Weights of a small transformer language model: learned positions, a variant of Adam for these matrices.
Each number is 500 + 40 x the weight over its row's rms, rounded and kept within 0 to 999. Layers, rows and columns count from 0. Numbers have three digits each. The size before them is the row's rms in percent of the matrix's.

# layer 5 MLP up, 768x192, rms 0.0616, rows 411-483, columns 0-191
094:497492538499568556510492517456564452494488540515524569449484431518545575449552468482487471537483476544576466517472487443498502480502504472371487474435516449518566552454523513507510446514567472619556500470461552548472536483549522536469506484466531486543517451549512511478523490488463498484504492462470483546477530430432500510485558474517527518512563533533558502494427445476531499527514517485525492457428512494492503481522629563504536466423469473509491577528469470493526514530546491593465517480462537540515491576528518491524465438455575532479496453422443510507455419486510469501
098:560461565483549481492468451519515481472535491510494519488532481523601548553461487473503495589517508445529473485540485471517528533549512659411503500493529472513518484527453470531526492488459552510442463513445494479501528420468580446483539494473575577582520531503529456543505500466506536474413486477479494535543462455513453490573509524524437483521490499492445501463505475495536453494492505509487521370542555430455445531491531551559494511453518476472491527543516528472403531527556507523557583483521510502616497476558512535528480506505531487468508453526519543481468494509490510436
109:560466400478462533506502523470509490537508495496542579505484468469508417503590510514500503485488490500548495417495517535471491488588515418473506517443501460543462502502456507537482456472456508466512473562575534470462596514482466429549455440553482439464418515515488556480447449511477494465493586500549485549496575529490530463450488547537485467474501506533473535533486558477493552523531525528445511520468538430533482527414528525531521453550484505508488445595499490534504517477479453477499519406579470458350496452495447475526482527519515480499491474489481472522462532535497433545
098:504502516462575459461487467543517492507532504471508563514528492537507494510506524511495487540599516539485479452541506482509448459552476505543464488491458501516481459482558459443482555494564555395496490575502502496494404588487540489510500471547529497482405415483540543418510545505516515450526474567522510511464536560519546482513495469476525571510449514492559560554515493516480575514561631502444447479524531467524462500454458500537470608548517551527566427489496472413509468515561570558496516472534526483452509419484501492563508514479477515474495504462481538554518465498538538513
097:490521471468494460445543501526545444386462515489551472530492492447513524503470466472518550440486510486562519494497523475498532495433469538550482509595527526458509429501497517529507494491524458395505526505514476510458564426522546456499480493488471455486405485453473549485485466523563480487428533504500516512552538539472485512463464536560498465481574513414469476484508539467459500483479574486519485526583484436471578506415526548430429499533527448440505530467545574515478503488426455472495444523467504556563464566477540551419518538469460454538519440525536534542460485438527499551
115:412563536538564489479530457485530477472554457492477507439507520486563463504521499498468503488557493505498520511477586481442498537557513455471507515524512447620482459432481466464461482490464507473543512459526490449560499520506480509554464545533497504511498501514521498505536625501533503460503505524614477401439552574513510483515509504479460503484476482536595522498512561520505463506525498540410539451475395505511471503449481465541480516431629442481503539525485466432502452465467499445561481463541535501572481462469518502536510440452497531487524551502510526537528556492463544559
110:499516462491528533491581439592501502531645440407513562541515496521517502512473508499542492549525498552468474471537443511519467427499509501443501535436434530523486499488530476510498479507535480456461464557517486523606477557439440495567501460498519449484399403531517523497531460510546504525524508449498511521455484515587560465501507534582478451479487524507550523529499516489483483492515560498523529499426579419521427534416548440498468540550551509483521459491468485493470475497571560480528496477505529513449477471454492499500512482562482509531436558542537554501508568502524488537
093:554498458509476552513529483505507451462561475481485578500533469496526495526529501468476536532470497545495518496468486599443566587507534552516504467605426568535424530482410477529602546411555495475450500524542475449536482522476541535386517461488501428454468505513475496460507454500556442546487545505445540559509502601538449536481505479510522453500480529531469523530538506523572546493548507407525551495518558476524516527485555518523480468460498496507511505540402479454483462408524492521518565470584512489495537530521493532539519490534509486468538469503488528477502541475458512545
108:564582502459533449510484536485449473507526524540540539517515484518373558430527529511449556513522501527500535530490533523480469420557498523503506487448521497453548529450474531475425514519471510532544550484462458599524420480468514473519483478523595484516527484514526456420548445497506515512529509520520540482520550522476492533477523501421602534578500519498466534483399554468497480517486512524548477540472552509512507522537423530505509435522398492466550533462570469504562498460503406544563492478582475498514471531471509507419483442477481516487452512473448472483495428505512467542
104:590504496514526514483510511508477484437526436402472579484524461499566523480507413495510411549453504546516576466489526527524434481498485447508484513577479570494555534478560473412507492467515543417478515465529514523523515533500559546527508505472500497473474486490496509587521433448443480531580526469526427502427537475567520526492476533461546523433447542537464482528514435489582571503530545490488519496476553448495464525439535498537543530509469474511535462448459477525524419552494519531497563528553512478523518537485531460473486430573519509485566525511430559482439495561519528495
088:439428444428483409478506487536483500451539520469534515487522423498517556511433512496416513473488527463439500549503512476527520513452521520473543504556496492441483453575570451524489558515542537476517455531456462441394442460497517512453521450457482538476500534515522530534457582486576475535438467513448488547469503496419479527562464433421435472547439468480521425517509450554458449490459497519485476453556512447517585548486539458480471520515519435480501467505486490512506513418564469550509534505481516537496526536514464536494541544541410473523410475501480501507522504451543502502
115:502444557549522531459432535545493494472497444477464496517510485525493592550397491494505501519503537537457461514539526483479450469505400584517528457501537495528513524508525442511524501493556464521505493538510511559477554509503440528468414527452506615498504500506514483512507464499529523501439497482480440622539519496401476498514487489571525503581504432496484494527548473525452520494437477536506490497498498467551565439508420517452498519526503549526513476611529544489489454505468447377524447570566528505481484465544542476569505481510446458495565464499517462459508530474532546501
109:475536467528487463567510487499517478569456493547468517507524550510486497480507517510594488485539476514473480516547517429396519539557513468420508477526491508465571468478521467500479492530528531480445493531514529515572435529506470478439543580538477476515507574494483549495427557561539498509453474505500530491398455520481491529522491525397467451444507473508395597476495584522557519496482490489508478509583428540474453524509463438565472505465502520544500488462468579444506492516476511523491523495491511457521459578525509503549520452427533503525446528537518508626470424500455508470
092:507538508447578489544585516468473465479471491500463566556523520520494507517467469495563514490478512443504556507562421515540388555552563452512491496483467512529482500492571557496551478519497469585483497527493558500522563518498526523501511492396433477536502461502516553516523500494458510522557477530443635531561441417505509469483512500561466471516541523537491492507422511418458525524516495474542487484534519560491538479468470488457581480505488512521570492428515433547413542531538499479515494492524496506496516433451537537466506533597524503466497600498536445472485540509539501457
100:542530536507556542487492481542467494529495460564451475521511484505546559468490477463468487543434521494570499563436439425493533463530452530546448473527532541557535557527435446506505411505400471585512521498531546551550483492529476494467565473530569444442552481470481422524539481502488488504489511500529491446513510479433577530513472573525437539559541513493530456509466429530533495473416528501517504483460461465506535518454482435518521537494486505434485512500449547568548514458456500494501502561422539501539463489435522540484507499593524491489599545478455498466485485572524572504
112:469476454499457519503519462499467461495429483468503474469533570487443518453396508539494452491501477518443422507580449435507476538475522510467501512476455462481480535467501517506605513497513536494481501592466439519463533507540547516473495464490570522470472541499575554514557482469511457514401471515479437537447545504523496510565536551539502498577488489496430495495476495446482509509511467558515472448532535518482514535547543471506507461555490593549445500536502550515444498556525476472535571509562592569484567426600505487486484479511485507504564524507563603533483489516503463439
095:519541488476486505449499453499482471591469508459453491435467567504538496494527545425492543418482542466530514514487544513515487472489513480481512495513550503478471527587448578463458500500484562487455539476435521509507495499520498453439475498524426471471515544456534475542433486412547571426449491576524542509518578494508510484635516491494494495440482573461503502519519551515469489521440477521518499515491470503534449515524483553470478469481457528506530437488516553456509602466474485473442510518522504495512485468458485492549557478560395510480430443448559455497601476428420491501
109:498476507472493472512441584570477503497496540413537504560519399528551501438421525473555575497495505483553528460435508525521552500531498503465465501525513461483535462549527492512450539478497446487515490489468534478425532395484476555411496419525567483492518512509498497492491538538587504478519511459483507474487473507409539557534461470530577475512535462503501509527533489460446548458528500489456520504459529472514498532474508443554482578411458431464442530542496517521487522465565559498605505505412500529584480554547494486513501502510436498470480455493524536509419483498543573517
087:500489471505530528473598498515538487493462519508480483585544513488543487479483531567444526487511507521505496454439475533546561455537502483559446537524507457532506580421545409522476515584521499458561495437526551521500563517492519461558515524520549512561526454513480464417523495548479488420534448499486557537569561513487578469540509489548500482475531550560466447496463493527453508515422495486497562528525484422492522446455566486521443493450468482549487621471467463538454493569471454450500507478512530486467572520478500527546465471478494437441495495427496518481487482486542455408
096:533414448508496475521549464488550477528480552524489468542457518531491520478534542531483536501504514492497445420454539522535433499492484480507525436514479540508439477445516506526461488474525443571477492534536526571519438555513519506493512501472452513431593470560546502505561448468507486516544537458475483569502529522496456472516487477485580555455461454519590529509487514546451462555615568483489485565490574576485448464536558497508524620497517515508547458564531479457523438452521518472502483447528508420497446425509489507527559469480505543478448528450514425509414499488538521501
100:505519440480548485527533492458478558469443441515497482493464529494512455562506531517554524423458513499502472482450451491489462444561495523416516514427439515528515530504549561455526433488480542502425472500596551541572590564454516523448473478464448479481426478525478546529471466510509568533565529427488530561473466453495489439450494571491525571553459556483561499460519532499465474530526531541589547524461540497523508511462550499480594493480508478543515531445569487501495515527502444476478490468571501480532460551470596524487449499452512506494506517481464458586530495524540558501
105:476485477420584446485477561557559456496531508447478509459489467539453580501494473517521510496545488504455520499537542539440523486506462530460517500513487474445481506473495483466515470573585483452484511510539458576549479485502473512517483555506457470509446493547494591504507469477436482549462499509482456468475519523502535489491517487501572465487390403524502498536435525490515586471529525499546462485522562505498486582453484516460425504573466570484466446535487526535539550417495465522607471465523578476518575495577520504483507525557422527460468490538494535452519411557517521525
088:467542457499486487457513483614421529517484500579533414514451472458500643528449437485464461524470489560453465550542485474462556473406459533499503497462481464491452544472489461495512496495477494572461463551474505513552438473499585541527490513481529511547587537506507433522561424478435543471491493423465498476618477501488487503555550496469440539526472498482502494518605496488444496521477493491516518460512568464554433460533525514499488488501502477520472423501474549504502528526526477494544539562455474520473509498491527523555458491559529508501550548484465458504549519468524560467
086:517540519504510489539421500564474505443523529494490432474537416510534470463497500502485508466497467488478490451512560495480461528487386604520514473463555492492544495581490491469525502525513436560508469473541499489444509417482447468489495577545457501526562467534475578448475531535460460474466522495578420446478506487415490418543445546447535493500462482461476448469464443494527443455499559477476529486523548453569524538511544502444521454531449431465540529514504463516583542500534456454503545430511441546467526530425490503464469413451528482459502469495544501526475540465525534507
082:467502557425529485554515482515497481523592517499489587475474400466464439511542445485479487513460475548473475484483471507487498494486460379468499557504500461542521536512571479478568498458566512586547515460565494479552511502506482477520527549431485461502479461498519470456515439462543499570522523449523440511613498477516494492501487547525501505496548503475507449449552503516451501450469450474475586564467574416575487503496531440530501505492551482519464572454560502533476497486503439503521507531451451540413544558530546475405527497512492490473472499512437471481537585527498506468
107:533424473448509475514467518588515516487560520449505466529532451505497476564477480538457508519493549452545480598424491485476434453443516516483499521550487475480495418581500506549471570485542499441509491482492468444447512439504464508433521441516466545495493487499516510506468484514623526491506556531504435532435490506409461464553524398478510527530498484502563488525464459486387509519503482501495519455540470408492580496519499475466440524495517414543513538470450492497481526473561523569481491543466476583561509459529446457517482478492423543520441469479526470448470500529488495478
104:506508514505537509487462573534485487497439534498461517544503461469485487493557526475478526563520493416529470483499557477563451468529575559519491476472467603411526457501496496553417506496564436524474483491539458474528448487516540503503493562471527508488461588436528502516446464463429530560452489480471565467481482541441538475538497474487456536479461448478539476561470535450528458577526484547468505446520521512464553515542544482568555554588511436439580435463539540450558402522480474519469493539462475471543491526480438446442455540473502516530494524478502481503414499522460503513
101:520481480537529560515518530529500517534519353501508528458517459491510550522525483490512422552547469525502532510508583485463450488550552512504534485467514507553522541514474474480485467511499543551571511527492508442495492513479557626577458587525539482540448479515541482506496508521491564536554528503525494472524516472449481497500519486552636520510519475518505497498463571495612461481438475507534499552477510481533525556454502499559591537505531548460571491455520513469651464542490523481518525489483467518464507467540497490545474490494516464500546498491508527471525379562527492477
102:466594504500543492485500487503431482436467506495505529462518597488503503521536483477533495478572468487454513458574473473533466523446509494495517529483520464506524521510501485589537449475496546514467526529468469475506478512504520525471506502554513533517516541521473503530444499479452538413514489507493521523498583462523485523565525533431502514451484569475450514376510547539471523469569449500498418574578514527480472448553461470499526503446501489445546482532590456508434426533480449492408506488548535562448515482449405554537577441474503478510451502521499416552428547462487547488
098:513539468507443521461543499514538475548493488445492432474494530528533453500486493517576495551542481486563510421537528513465431511506482485536487509502507464487486448522436512551491555565553516431517479496530491442519477505504536500442485567574436450471484492499513511448459529513580490513563476554431532484428552569491463481515496463481498513521418454503518555503439482484548534486564486493481511517539476527483441508487461534483435473467457515474531419513505513481494555430511475529507518546539483518471480444473497484589554580454428457547404458516588509398434446424491502427
108:522505536445493555411524499520527474490554467580506499489478494475455525494443493469495497475461453463528475552503568487486612436533505577508522503482558592557467559411588501439505441513453425477504544466522444546505431532492454426560499511579492509477496490503453470464517471479474447504507475507515448436554529552541564463492515492562539512490513451557510470548510513483469599519499476484528490532526476522463475471465469498425567478435461547490469416526500545459586493501496545507467478456506544477499479501531538406514499517496450523500459470480448454531560462509547459491
105:540541490579493542427565468403518472535561465468498512498517562458550503469540471467531492490430512546529493441454521487492460529520523501520490494554460523544505501517454532540588489504495513489495525481586552472554559595467464502534522562527467511541547472490480504485488566496455547479519501514516546422480537564578505484481487559452467478405518524479526563535516532535533501532508497493442504548470484608491510462510552459564518536442606525485533493448556443442541429511426519389488461483520515446466483479449506471475500520522559515500531536483530443522504444506452507506
106:517500549516461459507427544486502497521518498518518410430519510501518471494480509494503590416513567370540491481533525496456496495454481572510506477525474504413506444445479450541453565485514439495486502550408411435462446483491512493513476443524569492485505525513473489514462500495586471506543495478555450456428517468441522513590495421482478503509534367458583479526573484506453507489475506503539518508536468503461536505539547500553435487493522494513488515517495556513432501412507480566515529456465465487491491470525490487528468531446472531507454436475544472451525551486523520455
094:514457480455509480476452506542469449479520483414483595509516520500543532416434582477452439505578509517573551497462537520428523464434416444510493424463528497544477466497464441538524537524459453615560533500510540543548550517504469510475451463537529520555527491496531514401587565526526538506468524465519528470470509441461421513458488539510571490501548537521548550473560462512474599509492450487453475514476467517551525545578476451543538524526513471490449470498496501516498473540448472461569488426557437485510530509505497450527526462477541509498486459480505492493483501509515467503
093:513444461475528529477493474531522494465456501497477498481503495486612529568508444466494460549498504530518540533524511536481489502422490512546470527567590511513533471550482526448548541490473540540536448490452451474516479539496521484461582520495401525514500474541458501632473549467477425489425566486499507529521488519513515486468428497488548548526473499438498489553545419508488555503435463507569498434469425497489512506456508478476495532487539430507470470528519575567485477436527478587416510527498454500473527605506488448481551542504548486469463525470560552526456507470481580542
137:511491506537476460516530512474451509597502524477486502537556474497489545567428478521428471513470500519546502420490514499519463502452524485509516482423537466485537494536513480521500574466526541485487472517415577526500491496478575518440416557468513492506463560513621461527519554494551473559449503530453561578495490486477477508601476456540501518450412542516491482568516517433459462487522591486545445477496518443492562541497484430509473506489560547512532541507432434491455514516493513539486476482624501439502541516494486483473569497442489483523572529458565497516524493531536492527
112:455419526470451487479438523466553493468586529427490491433488528500515420494563516562531525517460639474529497582548502437496528447512539535431497527514538532415532503543521431473520475510452473476479477439454542496495516475492460544496449527513489538482438502489505530537485449499496477510461533526485449534446512479537512513492473512473503529550517559463504480592502464414548389499473481502543486517540462528495532509462448486536501457541495497517494532564498553508639501403498476494410534543482484488514504503503437498487516532532434494541518450516550519496579487506502519544
105:516509526538523496492575480513497510481576542492487493511512421458621630514567499449503469591477471542606468539446544522581505471463498423458490489504536492522492585545492537550459559527450515572530504476530554461508543510492507457526523526468445568560492494522510485484540552502482544553510510453457472553499529525459500478472455569555514539455456481466548508517441405501480536490543504523439498474406548486540495441477493465543575504499396492478497480464471399492568484452512509486491483468520512461505487551509450464479513485513518505511472514491462485517534536543516487498
097:462465432513448475525407526533433479491489476541510510536517473499508479406435534478536521521541440508478488427568453521497449521542523540602514499501489564494431412537546441547516531551599540544481507532491464499498465478509482531467502513493475498502482532530508488487492532480532491408516450559501468483415508597499481525507503479493566503446528407522510527444483524527480484507518530494478478464564537434499501561549474499529521586505529452462529486462544472450452405492539528461515554472464506484494435501584483441548447433509493545544468517508500546479452469439498574528
081:520555547456511546542435575527469487445525510484513510412493487487551510494496495403502524542443541478493479505493548470521505430471461455490477536508512529463411482468471489544445472448579433443571469445530514491476480440506514479503520539439532493584520517496512522446514542470494485523468522418450438503500527494527510424530443539566551490492515425567548543536508471492550529534432535523578552420496458457510496541471484488543419425510499462470488461497513517489496506461448541512448497542539499445527532390547539545442453538472511507500557530466445436467482486514459543517
115:511489558521531511455441496547551518589476423544527486445499503516548495521434473486495505456489471470501487558578507413483479449429466506595496525574459473557554516496464462533553521502524472487516509517527506502469478441490493531489500555534438528521489492514508500576553518503509458493469530513454422442492591461470609507484543450467536481475582384520553460543554497495490489456483445490503535522560531526513469488600507531448500489511490506436485485548536576507553436501574533504535476536496502492505546524447547522541495539539533537456463395528421509500495536520503514483
105:470540510390504505476505460537446522446532483561502473497499415526528565515484549459407477567515524495568499534465545454511510506492445560564530468468460532453499570475574459480553481486418458543488529496453541537528502470515491527517511461562545518547464452496555444573487513507531462490486469366466452480581488526488564461434538534574500525536512481567519445536549448522509463526486499525468512430462502411493520467508463551532494525450462525520460568481501519536523500561498497526517499524437441536453488491443446517527451568502462535508542536511516565481510464489541490466
098:457519578532509549544567522451452478419504481523474516514474513532513480545511514544496513436449447533521506492541498420500521488540555491521520534485539460465473533501536477516487445511464496501470502439543437488461577505506532510510427553445551624549555550489529511512529523555535548394512474565511523542509424474485555505515514526460377467448539464465568543474487514500428487487473464522460453489479532514469472389554385488435514512475478443485465508511489524518462524485523490464504452564446588520522517412482497483502491455492495476459522535518465491532469448496491480542
111:499465456500463539528498433491516484534416492512524428483516534491517532564497534478509486538472497554533475451534486521493470550550470466386462497485501556468531474486540539409475426479500505534480512541522545561520527511556508459501581504416517468512453480488528453416554482494438506521542575410480420512516469465491489514494407515532456522543464500575477565536480474547555509457493524530549535516479526478525463451485488444570519556522488499596460491553521423498530559507580552454510533443565515527513527552537451532434531422465498503525495546479504493512427446490506498513
082:418429428518480470485436495488557532454483555522505582499512492490466531537491439527476576590495570528432516523521533487541460528520564508487512496582417569510463503486559427437492537543500481470487487515488489497541433500472492539445584516597511537432487492520556546434499511434486503481549489492459547557432498482453496462471569452447502503501527473531605507523470461449554484526488519513490490465525515542464553508526506530518471516541527499498495460406446513498468480489565508542494569483491527537493522506479484440473541489471461569500470635542489472511483532526499455512
103:511438496468471498551374544486494539526560485447501476466468409536589499550515509433535518504440512476496466569492503427487457449452460530514513489473532547448465452490452518546480517523524478480507502468505490437444487482477472488512477502512489458435441499496454427457485512517559500504502511462471511555476550514487500444528494522467487476539431480476531519477522439519521357518456507447478485457508497535502570493452460471573449546509524469491478523437542515446501548486514499509483446495509494499608537531521468532588490444518506494504424411526607493501475477413434533529
117:519499488520553541543516514414512484538566477423523485566514567473540485604562481544480485447571461482486476485483501427535495447523532518420495516452448568531475529490443550499468483517593477458510473507556495529538406571468521444477443475473485501456502513475482488489545464499484520533474505580472574446506480482501478464438495519489482462510514469536565460572526474472523531481487486507477484514552454511490463455424481467467558565489588507485524459493475491452510425482605594494518537572556483511497505445501511502562487506518403480479495567497485462479570482442518487512
091:500453475541480466481506487440487516577550495488491489591550412483467492492518490509546536440539531447407520459517508526500463494497503479461529507480527545515548473466505452499481555499551539496512468535462519521455400538513478500510507406580493504538462466508540493420532469517514509516500479483504517533549524561464483466533517397498479542486471492612408556498448552479526509487545538509550486552506503512495517468443553503478530436503439510486603549510414484453575477556488512472444498422591530493472472491514528529581463490492452528439484507521558555446509510488576515543
109:506482491473432449570467513502553524570505520491515514493484484491500441533499523551456420451434444474484425503475551503496503478471450526554497461556545479421520500543472502495482547500476435449563489551563501444538468417482465445544538478481477531503539504487459532449469530521548391458491489506466487514548472553472510485462558430520550550478487473537493455516509500480470638446472495515452463479577515500493520524542486512516456444559508499515422470462442493561474486492432484596457531519472491464449540422517430454497446508490503538519464481465536559455578466490454473532
119:415492512532587438463494532442476513503424480488519554567508563482452487505575464517462478476498465552513512492528489488548494570514563537449519512503460577470473505522532553400499537536513447522384530502486464503439453551447521528543513479583511481486508458479592519465466529520443491525511511546548544521529422512491454497497498535481438520512456501469445522532447485430494537529513506493502485476507526496492437496563375497447532458532465530528512467461485487551471423512504507495505503560527517497538461518507527501464561456546407485485595565500560513524431526516511443482
117:473477504586552515517463541439502526535450501574522479545439520488520570475559492486421534585458483497529473555517506484472499558508566533456516495518550548475522499516427507518479497482504480604515495439462482499486519507511515617536473539478471509512526494517501492499475474469430539572542457497497451554482390471390484469488501553506534501512488457516448476562414470483537471520485466511607526505443486464521521515435510485452488461546416500454520526471460481518511512513543499540571459558480507455618538547528484512459516554517460489529562430488453494481548454510507517484
089:525446533519502469493514472444456462485534482484505561614497532576481396443508482532485522487554456488549486495413493480542504463533500461458527513554520499495472523542475490550412492514449570504482504503485551565443465454518495473492464430405541552497490553545528529411475492555556518503522473509538539516491459487503553551555443532510507501533566503551512547491444536562454563518542536518500511536515451468500497499504515515469445485543465515507496479400490477470464539522507472584531506449468541436512507495453573445475514472452431477514406550525545488485490410546482455561
104:560521506426468554450502463486481471515521482585522518449472403528528521511447478421457472533524486515504498504467502534488593437504445481447521563408506524517511463524480400456487489502430493522574576453529502522546493465465507484455426524555547524589478531503434482474513556463577502401488536405514468525511526563460500519494480510490493503544469514484470573456516461466504513487422534545538514539476479534505523455483566502549427451503511469499446564584597517530497475467443440557519454495489507480486516458518512499519520473516499460461508502467507462477531534454486487560
112:538441508496540436532457372489494486561517461518505525493520459504500549498496520539510509566512571497489482507629457419497472541562523457486517505460481422519458421511474457441505561495539507504514452458477519493412494505509530508536459451573494506518474500545526484370446525491521551534534513488532498448503541494430471496449559476430464479539559438518564472468504453503417388466451503543528503526537525520533469553548536471482498533499529512480510468496497468529561459487533491546529505423512458513407552534454516498488563455468487500516527543522474478531484500560537496475
092:400495535495454569481543496493509506542505486512491520508484511493499533449481463517455559489496536536541439519484516498519466501515522577562554505501475522509511473527537486464631516514460422514462455578477522506497547506557552480516514425458531504489537451535513475470482435468551493525544502449490518482556415480532507504429482561478447467504437608459373459481537551521510508498449421472569475502421544520524474535508461538501534467422430508503493547520560521489388596490545496515478469450503551520478501503549528500478508447508505463491549499522555466483428489506534517487
100:512541561538557526528518415564545514449611567414464548472521497486457473556517467497522460541531526585526567444515538502542439486522551540503521544497438534501514490485537428492502451492426470429487502489519469480485524548501504503535491518540533546530467442468528539499499468470449492517464538438516502542517571447556545460408482539494486458528466494510522423505447461492579604478490488462511516538471451467481453482498440515505494550498467503435491491503505473516521505559522471460450570525565569479410520382548522496484485535564507518478532457540516514526521530499525455518
090:504504437529491522545512531528481439457488496618506432471511470556510535470511501457453501519474507491496474530544504439533572511458486537487538520485478524489474517455443584566508572507534529506595463437450455531379472526498555554509427527467541565551518541469498564485506529538547448507469520471501510472488476512411490543556492452554491540569494459500569467567460509560556460499430438544496474506491560441463511547558522524474435458523495457481528474590476524447468550525585469513575470497435487479473495505522478509489483498538551517466538506514451465460461494543491517473
099:556451532458548476471489435526542542515517478499440530499486498521492566454525477467492477494530428496458477517501555555489449499565436507486507557471527512494487457476630589511466496475541464539468488525544442560587440492534506471531528544442430483439431478528568519404573527554416467507516504499483499469443580543499507510534564499486508456415450490508564524518459513500489555455595540530506493494502543546510450491476458517530580529463468526536543417553528487468550442447499536490458520497527543473449509506483538493516494464439465550526454526495522495523479527488440487497
104:581540548521506573466490515416499473495474508489509497474476526484507480512517521471454530474485531514422515454626559506533539560540495456449482495408554528471468489503491556497486428487473453500532515504485500524502502485549521513528422555500496427413567554509488513530507469471405473483412479516569488510516516426558585488486410510520469518488469512441479470573506532446563475512583527507534501524441463562482556523470496572444570515485530553509517469531515504461547432521529454556470484580469499451521482452509508509489497530462470515466469519540525440575500521484504571521
089:510509520530510462483391535593501487425440533523492466603522476483450452489449535480515477473470513496500473382465462496493541506452476518506487463504498474492540497500523448538506492474497503440506527543525484501517570499484495498475527423508554542459539478524513488473495473524514504565563490499486464488390464522571501506505517452484562417568515516514509454477561444517573508459442449565444477490516467492473474485526462478509545534433511498548501515506515525499518515498476539526527507532460515435483475467565577469513465393571403494425434523483487431463381455495542491526
090:503484487510513511428421485472456494517444511517492463519511518508562489519477562564537462527480494466476501532442535430460571455452459426479507490510523499514600508489463477487509556465508512442546517530495524444547514449483438577469494457455530528477510511515497511489451551425596463474497529518496487470442426555482485490503506433522452523528454465462618495480579526519516541512458502454485486466537517485542432542441573521559504516564473608564485509507469491515473490465561550517576522510505496443535492547473440477608537548543456512447530531484515468569555496521533524471
093:590502471548528553482435485518466479502496451564471557481467462524517612500494541493430548512514458425552566439528503533529533519524498494490494498589508476459441562434470455512435492527506546628516546567472563573491546424472471520523436480473502444488468491522513442539534489512519513506513475504506488555468429470513527496520428503506506536534537480498473479465458467502539559525516510499561506557457583538535461529550505487522561447496531473490532460514489556476506493540465469508571499478489512465597466507482539515424466537537515481525595515485478494477467511584475419491
109:430567526483531499541471533543542523434500493513524462502539528547389519488542486519515480599527516538454550456481444486512482602562531544543498460520516469519491519492499448487453509453474498478445488478432490521416536532494448480519502552509528521514431482544492515541464531558592502472595432467548509557473446545438492479493493509522531489487485494516523469434456578496505519491498555485449447567571523469498491468455460483529386472524436491564570496495420466498559536564399545495562493500503491507480501470533544503484496506424482488499551546527501502554445514501525483484
105:481519521472511542531430630545483518516533498420517547500495471523483413491521506522598500490510579499553547555499475475485461519563524581479494495503490485477512425584462480509488571497536436398478517500497532495446486478525448543498509540556451502472574510544551549471379512524578425500446494510490612544431471520479461492498487483490481510507487448521498480553370533441474509511524508462476538477448511483534512547537454506557429518509463499501539503538473502511553497448454483515553511542505510499522497448530502480505538529490467465500517470510507453456544532471523564447
096:521496508528563564423488509565427479530515481504525492512536571556586587522560530536441510500453513516560525511483469571469472473423519524523509499533520512486454518535466545489526474465472548545494420548486508495481464478468484514582429522527453501513496484545567533447492462506521435492544462498542419496502531514495497461463468431520500487481499449490553492566524471535532533485479479491489521462467541528572464508495553495616483480491499473451424461468495494544421491390464476504496567471535584517469486539547458542469436581553451486499551475535570501485471583511501468471
088:551493558472450565452521497435441462435536436483492542531478458493566540485544580533527458560428505471540502528546530460477474520524522475472524495543536575529588469488476459434496534473534444516574491497584504529451474498511503490527440457487500426543520476510543501483495452410502533466516519472464476484465535506531533472409523494464451458591440487529541545607466495498544494520469503602537542474464481536516541495507494536470505528521492448521511501502448520599551525519491482470534478529532544504450522460508537534454494541506518496475534495413525606428504492483524433536
098:486488472489499518575439457505529503458504468465516504526477505486464445490500506399575520502478491504554421494497481556494400465494504513462472514546534497487443472509561514452464447507525468496496488474480524495442554509485494513464487499473494505531486506534450538515549478600511511523477411478570509498440522515509538467486481420481457501494454467460525505548474488447515458566482539475534501514538517527560517412376563440479553538479441471474507487549431501561515576451454530465464538531540545470517461467472534528519509590477426498504526506530615567576503516499510441595
104:488465524553452469499555388472520470474513466463517483471529416539557451568486540505493457537457469518482425543569563492448482559479520452533525495567486506456477484514520409519518451472540491456525520576527499430539448493526523501464490528535486478517443516488526506509614507502444493472465572536515539489496505485577509533455498448456427542488487496491569428584542473497502522527508427507427530399537556445490491526575507446449466478510587486475531450506476523563564480517548484527466508447512494514417491586482435440530489485507537519491499503488503495474509532496518480516
109:447493523518519451515417528524501493521523491531482433571555561470478462467486518551438520466526528513471496501586492472502480543413492545478503476550528479453515461507438508485519494516560517501523442565448498459469502452517474496507472546484541454486479455509517457493502560483559442470469521523477468511545460480451496475498473405400441558587454566482538506528505428581460455510490503494529480541435424495474512505565433496471436490511563396426457459441479541488457496464535504512486463544468496504564503483499506570498521515478539509495503397505547401501488562515449529542
112:535591512442566522478493565528512509618472444619513469461462553478446487450503495478413490480522498503534549491481495471450530471522503454513453488449558490580466449436472497484567466488440448574591532438513526538530499480505475486628489464426494485545538511494504461465545481520440503485502498432494474492548436523508514512509498502533526529541496536463510562505507453542450494505490480510552506513443544592539497470510490519526535508486520477485429589494578483469476554493472492489507487543469588433445535564546469498458478510446537459496504494493544486518509473563511509532
094:473524546505455523503553495473499519480520464461519461460466526542495394563448433569524518438446491492509531436433469487460539498528564531570490511472517523567533450509432473441538525535459553562462488497552479485483514512498435425523505524480538563544427493497511573446500505495544452508521482456583470510509516480474524498482535516521516510519523465511527521484498576429475461490427462509477466465481466483496484563532518465467526532597517489523488476437472440455486526505505500539464509554413469486548557559508481501559476492385469551535555460473528643524497535500561479508
082:508543478535487489505582456511510438463525516457520473486537495516527584520462506498449497433421469541511500522486453446528480420469489543502553493486578500443451579499513502430506542544527515518497439543515539526532531471465451484485443544542433392509492518456408536442464477479496527538410467507496463511443482472503539573496488467526577505490468500610519492507514539477572471530484555551554518485502526457437537512457511526529559482493481491441500537491538462473574532493479529527613525495525446524475544507504466539476447507505468472516539543504541625481475437539520527481
105:489486536468533494581560575444462526453501523506523567458476528524461501448486535501472532496443466520500471517548517519445486458461498516457556463466486524549481486414549489480539522501530526519520551447532427520525470472509509515557487515494522525497471500468459493435586476475508473512568484474475523520491472402438461499543534526520455478531515455530594486514518458541429517501493407506491537449545536448511540484549525441397443552502534464487437571456508528556500477533554445510564488496432549463518580533512426517519447471584601509486504519510443444513423544489498493469